From a checkpoint of a small transformer trained on Wikipedia.
Size: 13 layers, width 128, 4 heads of 32, MLP 512 GELU, vocabulary 8192, 4.67M parameters.
Architecture: rotary positions, biases, capped logits.
Training: a variant of SOAP for these matrices, 3533 steps.
Each number is 128 + 24 x the weight over its row's rms, rounded and kept within 0 to 255. Layers, rows and columns count from 0. Numbers have three digits each. The size before them is the row's rms in percent of the matrix's.

# up: layer 9 MLP up, 512x128, rms 0.26, rows 75-121, columns 64-127
# down: layer 9 MLP down (transposed), 512x128, rms 0.273, rows 75-120, columns 64-127
up75 095:112131122137139119095110138097126110156109167123175125145093119117161168153165094150165158107110112153155139129128159117159124150092151141140117176172159091131091150169099128128126086169112082
down75 094:128104147112124138186150115133147145138148104113126147121145149147120139136116140114116182169148092158151121146092138175138112127152125111084142105123131153138139136101076140150069124122123137
up76 097:100129146150102091165118132116162132086119115131145123137077135147144149116168142085098105118119169170126143124136103150131122106120166136128103140158135128157109138126136118141131118144166130
down76 091:121134151121127120133150093117113117142103140141123121135181163113116123141134099138177101128126110129134107088043138117134151106174084099125137118111134143139137156125144117118143116090120162
up77 094:110104140130099125157103126137125137119106151098106123139117150113113111089115175103119170112135127160115110180153144183119205132113104126119133107110096142178116104141109181111174122116149134
down77 102:131164165133125112133118125123118090134103115094120123131113144092161162140134138084102108124154127100139087156109110108170128116156094131141153131104165180104134126113115111155061136130107124
up78 102:138140155089104122137133130151109170070125132152105145166117134136108129105108144170146132154101149173138110109146132155126117130162143143178109098130130075111131138106156142126156155140103141
down78 087:098144127124132120139136111101153111159157146092143105101111108134151111172127090130149147188165139098116159150099135125152142109114156099114130087106123161166144136154118089125137112118124107
up79 091:145115122124139163161190177089127127165148155118153135084125130122140177100107103145110167120125159148114081167078113129173163122121128114095106116114142147157126137171121141147156141173152120
down79 100:122097071124136084128109144091177109123113125136096151178143151108144120124163159133108089081131144120129143096159138083088108131181102109156124139134094106165163117127174105109119131102143169
up80 094:085100140112138113110127139103084119127091104164140131161126101129104129117127123132110086110162136156130083115121112133148140104124134119147073103106135109177146139086099133110136139138094155
down80 098:140146140177121152156107107127126179114125152118105105099129117136096128114103117121171156086083145133127163146130125096120142109119162133124156107104077129125073101116169113179089121123149133
up81 094:100171125115105124078108099164114120126075122104117152129125108126118143176131104142119149143120143149105131100174109126160153128140140152124146143107124098098114130128088109137164125143170131
down81 090:120154116140108076098155137117131105096152106127123090116109142110129122154128104118126149148113129109124132128131085134121170143142088096190103109117121117130170149122111116116120121072129108
up82 098:112141132090127112111123101150114167148144124113109180152103107141141164155111128148129114103098126138135134060077104096085159141127135115120120156113137129140141076106146167131136107106108127
down82 097:138071131145147158085091165115102137108129154151114129118111119132121116121093112147107070123108118071111064108142117145157095107125129148116094107163192169138152126113146168139124141139093111
up83 122:181122205127124154126122156117136135163146092120138147144164127078115111073111142142141122136148127130177131136105109182068133111145129137107101101149106132137167156152104132127114095120137150
down83 120:144139132103164170131154142099142153160145118153093154114178128110170128067122129148113091132128129144159099117102130182084133129162161144135159100137087107143139153124122135114135145082122182
up84 095:125086119128067089120165117139116119141123109118135149162103129084170096190128112132123125151178130115123112141123121148118174164125136145121153137075159121081158130131124111130160114117143108
down84 101:129136156111135139137172087133125135152128156099129095110158157134129148129103106093094113074059122101124144144098117156125093144167114124159087127161097087139095096108144088156106128113115127
up85 101:114098147097121126149115098136151182104143122068138157136151176160135128164114154162102124108116157102121154115193127144133095123160140142112113144121145130108147101161121129101095079107096104
down85 109:118112180094130123149145114125162145119159131122142108156100129124125130106134099127115097098108147100174108124155112154107137119056180126112131154078121104143064119121140135147126138146104131
up86 101:104119131061154091121146153161114105164091126112121132118150130155082128085117126122092152166113142129106128159093115137124147091123133115129125138113098140113148126132137146095131138125116111
down86 096:165111137140093178109129161133092120080156115126104150093134117124180161113109139145218080114104098120132114117148109126151130149163120180133152125122166125117111139092114094109147127116086125
up87 099:146143096128103177139181128071148096145134161127100145131160141125106124112110157143119152098105130132126091110121111165120121103180154139123119084122119129153139140093141102108164176114120114
down87 096:109113114140123104109104169111108100094158099158148132134118141152159117147078080148094119148138117127125154101114097128129163119139127143093096190101122103132113172129110147146126146128160077
up88 098:138146148116151134163121108169146115166099084144135141185134115204167172195130167129109125133142113132132139145135115105118139100155112155158110113116108130069122119114142157109169069129114120
down88 099:142178095092124092136165111118127119146098127149138130109173141119105120111105093112107148118109143108130093158089129160134100129078158108131151108164133104092141129134140134108138179164138126
up89 099:127132153132152127162109152129110127113117134091099134102159085158095097132172129133128093089133151144118084088095142148158120091113158099142108109126103134128146099125157118114129112117137092
down89 099:130120141140182151150089145144148107199140113148129134096122130144125105139119098153129123184087144124122071107190162163110129143159133156126176137166122106163175134129129095104141105141165136
up90 093:129089143093120123124146160108134153067152108119137127140101176079125138146112114166113131110107140103121144117113143116177175172103140168147137147160113125150109149147132114143132179121180154
down90 098:119102147129132124141101141143123143140137129153159121176092118139115150108154149133152114102132134112127126123152129104121103113128136088101101158163137077159136114160137134144121150151148099
up91 101:175101088087098157133121088130133125137113133071139149132149127147067141125184145106145108113114116116132139102125133169127133149136096152113167111145161129153128104105155166128127141136108125
down91 101:136135132152157088116071133144121118164124114124100103157131088117161098134186135140127133098177163142139149081170123120130109083131112088069081124104109107085134161128102166130115104120108088
up92 107:149117111143148213151119138105136126115176131106140115136133104078135164088098129125152114112131098129099105155094152100131114120169121107182156123107083095083147125146115103145151132125140117
down92 124:158114107151148109151115145149111122142111152094104142154130173094162124112142156081130122123085122110126117135150114109114132094096126143107146092122120139125127141140116105113171153155145111
up93 099:124140140098114131190172143115090122147121163120132092147150149207122156118152156114140144140122120143134100114102044134144087127121175126150097138117075106147114123149102133101122101183137135
down93 088:115132094151134100117099115148108100125107134129123137139118124121118165145115153133091174189135151142114167147153179115117109133132138137142098093180157086148131125145152124169143168099120120
up94 104:130178159106132135161142143099130134128169120079137132154162105123144124138152215135128146120127094115175130153117103132108130067104166091113132083089129114122119118105128124136105134141098126
down94 110:126132139145143106150143128093101126113091103136135101097124109117177129136130133096150146112099129150107124153107095118138151093165120152091170141106118149138117110120096170130118141138165153
up95 099:119124102166109141149114110160158129139133148133150128137144094143073112097172156163162172129130120124122155155107138141156129134116164120153127122095121121089111110135108116163114122103122154
down95 108:089104124136162100115097126172161119138105183117126154161116105099136131125173120113137113118127139139134167172133111103154114121078111088114112153138136149118141137101145129154140163117124147
up96 099:121114103140164151121094170174132146132082095096125141112120152130083117111108109142106117111137129178158147121144147120124163122124083105156145130118126109116102170125146150112126142120113148
down96 102:099122116084142169139147121153125119140147158142092146131129172162102106145131129107117179171123126133107118154126138123138092139144101132114139140112136106121122173067148132188118148130093141
up97 103:100116073108120114127153171115108081096127107129120142113105128101121109111127125093075134132140118142130119168111156161135108095134079152137073142134113121130155143124145121136156147142143128
down97 097:140165151132151133117122100136142127156100161163140118126139068137113167130120143153155127164135115118123137143138096132115148138136176146083114120090136100149092121180124203111142099126075138
up98 094:126152111115101125114080106076151116131135136100094117118125144097145141101109084097082147156141107136127102137119125157102190159143136127142147138116138139149136170095106118113114147117114128
down98 097:155123175135131155099177129142132144118094130144125083160121142175119123126156166175169109111124137098108146146103099117148101102145126149100109148126147148114112093133150177145143090119135123
up99 092:177129107153122161120093149122206151144165095111044146140177126127125134136131136109125141115131092130123106122140132111106145160164133129142068096121135113115105158143129114131109118127097136
down99 100:094154103121134150133137128165150162167126152109110198151112155102127134111149130117148130141099086114155094123169146119128136134132121080141148136159081128136117112129144107127111162140119093
up100 098:146151106158086113143170160144157144121147163102102137147144129099132113084133140138100129181153123110142100111148183151145127113186116104113140163160104092127138120134127126127143146131124114
down100 096:143139154134126113090119108133139110151162116153119121138100104154146137119141142124116138056091144152108165138137156072133152141110095125138090132135115104097094082145139131125119144105128093
up101 094:105159128135145131117117166120159143116127118147104164155126153147118147132157113091134105142115122159135182094142099152144076105137152129129134108110132122148140126094133147099160148130097124
down101 093:119123115141144116161138092135117095143129111119094139148119109116142098137092106144151144099142145123132097152108164128126160151179127115117135122167092128129109120127172118150094119156135144
up102 101:131120104100134133137102136132129136126142136104111133130091130119103137126135133137154101105176127121153140135130108137126107152187139133125124075119152129140111155109119118154160113187162128
down102 105:144089093103136133131117144158117135110119116172132143156161131141154130121108125153130191083153086111121155132104144106107114132139141134086124126133142103117162132133132095155150120135123098
up103 103:119130080114114143139154057128156124162109156131137175136139101154107117134164180094072108111096135113152124127163143084133131137134093072135119133129142123114120140123132132097130155115143097
down103 109:108066175166123081105115109131146118115137155134141136133154141154143129134105124175154144130156148130128127134083129120102093079119200156148115087121138111124131137158141123114110084125131131
up104 112:103068094116105145139188150154151119133170114142121146146114129143150145115114085153138118091132180143087145140146107127125144099083135144134100128105123120123109139123143092113125122162119123
down104 107:094121162129148149154113093105119066125160063128142137161111124109156110105120116137130140135150110111097137150117101141134150146161084162128107137131123146116109148109098141096122125104101150
up105 102:129136151078101161055134101098139147115133119124127160131137145142111158112136106112146132137156148057110099111139121103122142091144103122142133099089161144123130117163111080155119142140143151
down105 100:117136138110134139127138094095156093153139150164115125102081099127154154115142115133112158142155127147148118134171169145137061094174135137112141106153142155167136143130113121108118093087140081
up106 108:109127149145110147114132137094166121161131167149142114109131156094096136115133125171124132100150088126165125140147138117155068151125111151165093156113118146108115137098140127124115094147141156
down106 119:112102082122134114092126121115093164104147153128096157149099115106158122129132155133147142145138141117166108135124132127105105075098150131160112138125118116152077140099152160134107143136141123
up107 104:116145107107090150144138119123127128125125129153107171097171086148123094128077120150104127098146117111148128139176149104101110065105147145110109092131124145097139158112131137176148099142131159
down107 111:146117152099156141101131128125166118131120155111117112135141114097076113134133124116134126153130205140123098151145160153107153177120092139155129115190144103114105107125153201127130117152167157
up108 104:146124120082135162126105174158138119132122133108165134150107108164126127077150116136134068128107148081096134130146126116130126102138141078159073110128134119108115072145118158172136138134132122
down108 091:097121129122143116088064108098111110105087102135148127130120089078141097108139180165143114162123158104105172106135118143125130122133113103124092126095133132127151104101177129133071131113138150
up109 103:140076145121097078092101151125142103140127146121153153141130105181103134162127154106160088078137141106108123114072142166121116126094149101151076170144106123116113085146128122098134112146115162
down109 106:126101124164104160147141145120120167132114129133180108136169114165170131116107103134166115079147115140097128149140101151139193120115117099119112120160149124191072113131129095114115106125107182
up110 117:150200136133095179099126147138095079139116139093134187131154126156121138155132135119113119123144104088141148101134101112112121160159107090087149132111142152133169107135114138160110108119145188
down110 122:111150119142153177143112108087162108099150123122143167121127090180094104137121121156104086122152110145119143130152121101090164111131132129108140136110139123103169117169157162125100096109120141
up111 107:160124142140130148095164143106174108130143125130092103115161146142137150119097083157128126127142109094148136114118101176122134106120163171102108098123096117132126149166065139159135087120148143
down111 089:118131107161089113132111082115102128104120143154106149141133157092120118116129143110148111121125163087142139163090144105108138189118147122117132118128101101128106144142114077106150123144155124
up112 100:160115160099123135123097126146133118158130138097126130133035124090082128099109109107155120097198117134153140162172123101131118136111162111158113115095109113112142146120129148148095158134117117
down112 096:082127146162128141096101108147127131129118109126132111107094180122160130100129114112123117103103096117066117144091152133148153117148143128135104124117120147123154092106154123156123095145104129
up113 096:145124119127113156106134156135139109080162138126113159159104126122117100105083097172124169110177146117138121124084104135112142148098144171125108130157174135142138142104138147147105154086149083
down113 094:124120163119131134138127131068096155133119132113121126127130120141107131117142139135091133169088082132126101099118148142120161145148155152153140106134138070146140143117162170135143114166100121
up114 088:120109186152124132150158113164121164088125128155104097158154119149090103123135144178149124127128132127187123116162139154114116147116122137106107136094143178104114164142130151155108094159104087
down114 087:099119118152114127145107139147150114141143163111112167140086164161169132117140168160163141135120144113116146114105085081152118154164097113159158097141160127117193101104144111129106152111150156
up115 099:104129104123094097144103112158118121122113093136171165125139083071163145153119152121108136089133125070110143129070103106116124115109159097182138146160153115134144117105140112130149116161157106
down115 100:125120106084158118128120076130148157152130121126146141091135171119105157153103098116103123173121071183139141128099163144116118150114139162116122113148110146163091156127125161118145112127135140
up116 100:133111153116084145128140124144109130158157105127136103137119128115108110144110165122155174105176151147126119158137129096116141088154104111142123105149168124119112153120103139118128079160153149
down116 089:167154123095151118146105097124177110118128133154120130143113112154164139103118114106115127138106137143138171107135094131141090153117092144128101160097150128129171150134137133130109196168131110
up117 106:145173123142095175072119144112122119139124136141124120146146146081106139122101137138112162134159115121061102075098122127149120153168105127103087119129118137116154155118138166127186113115145155
down117 106:121135128149106106127162132182149113180193083081121128162124112119121152104148149103130136153112115138109109127142145123115144132152126138148113133142107115124138138127117118131091133133118113
up118 093:123148156093146118093126097070158155140123151163115134158126115116125162176103110117140092141133117100136130142161114131131109144161195122158116143123145104116104165145148117121115107115133135
down118 100:138164144147124133101136094133099158146126139156119113123121102154120102132186133118130093111102110168146147101093127134110128173131115114120101117156107122118101127149125136142154084137121113
up119 097:110136132137114201132173092107106135107143127096164105138091144129173136109134115081137142137104139136161114165131136144142090144097136094141124167083101121151140131098100143099136133133147139
down119 091:121086143119146127127087136140159143129115143142130087134078123118116099179079143124124132131123122112095154130096160147160096088163152173182149116144106132147097117104150155125084117116125178
up120 098:075104155137128144122139121096139145158099147103131105151164100143131131107100161104173117122144129147164124129152167151142129138129109109142140146122103138151134142130154116140143114132052127
down120 103:105140117135136120100154169113135115153078106145134155106162148139134123112122173111112116169132153124154085116124104122138142122130131097131150093126160165167102157127108130112127158133091123
up121 106:165147174117151189132102127110124121154111128072109128125158139150133123093129128090128104154131162120196120135098106105081115169173150099110120126134111148140140122115147163139144135116131135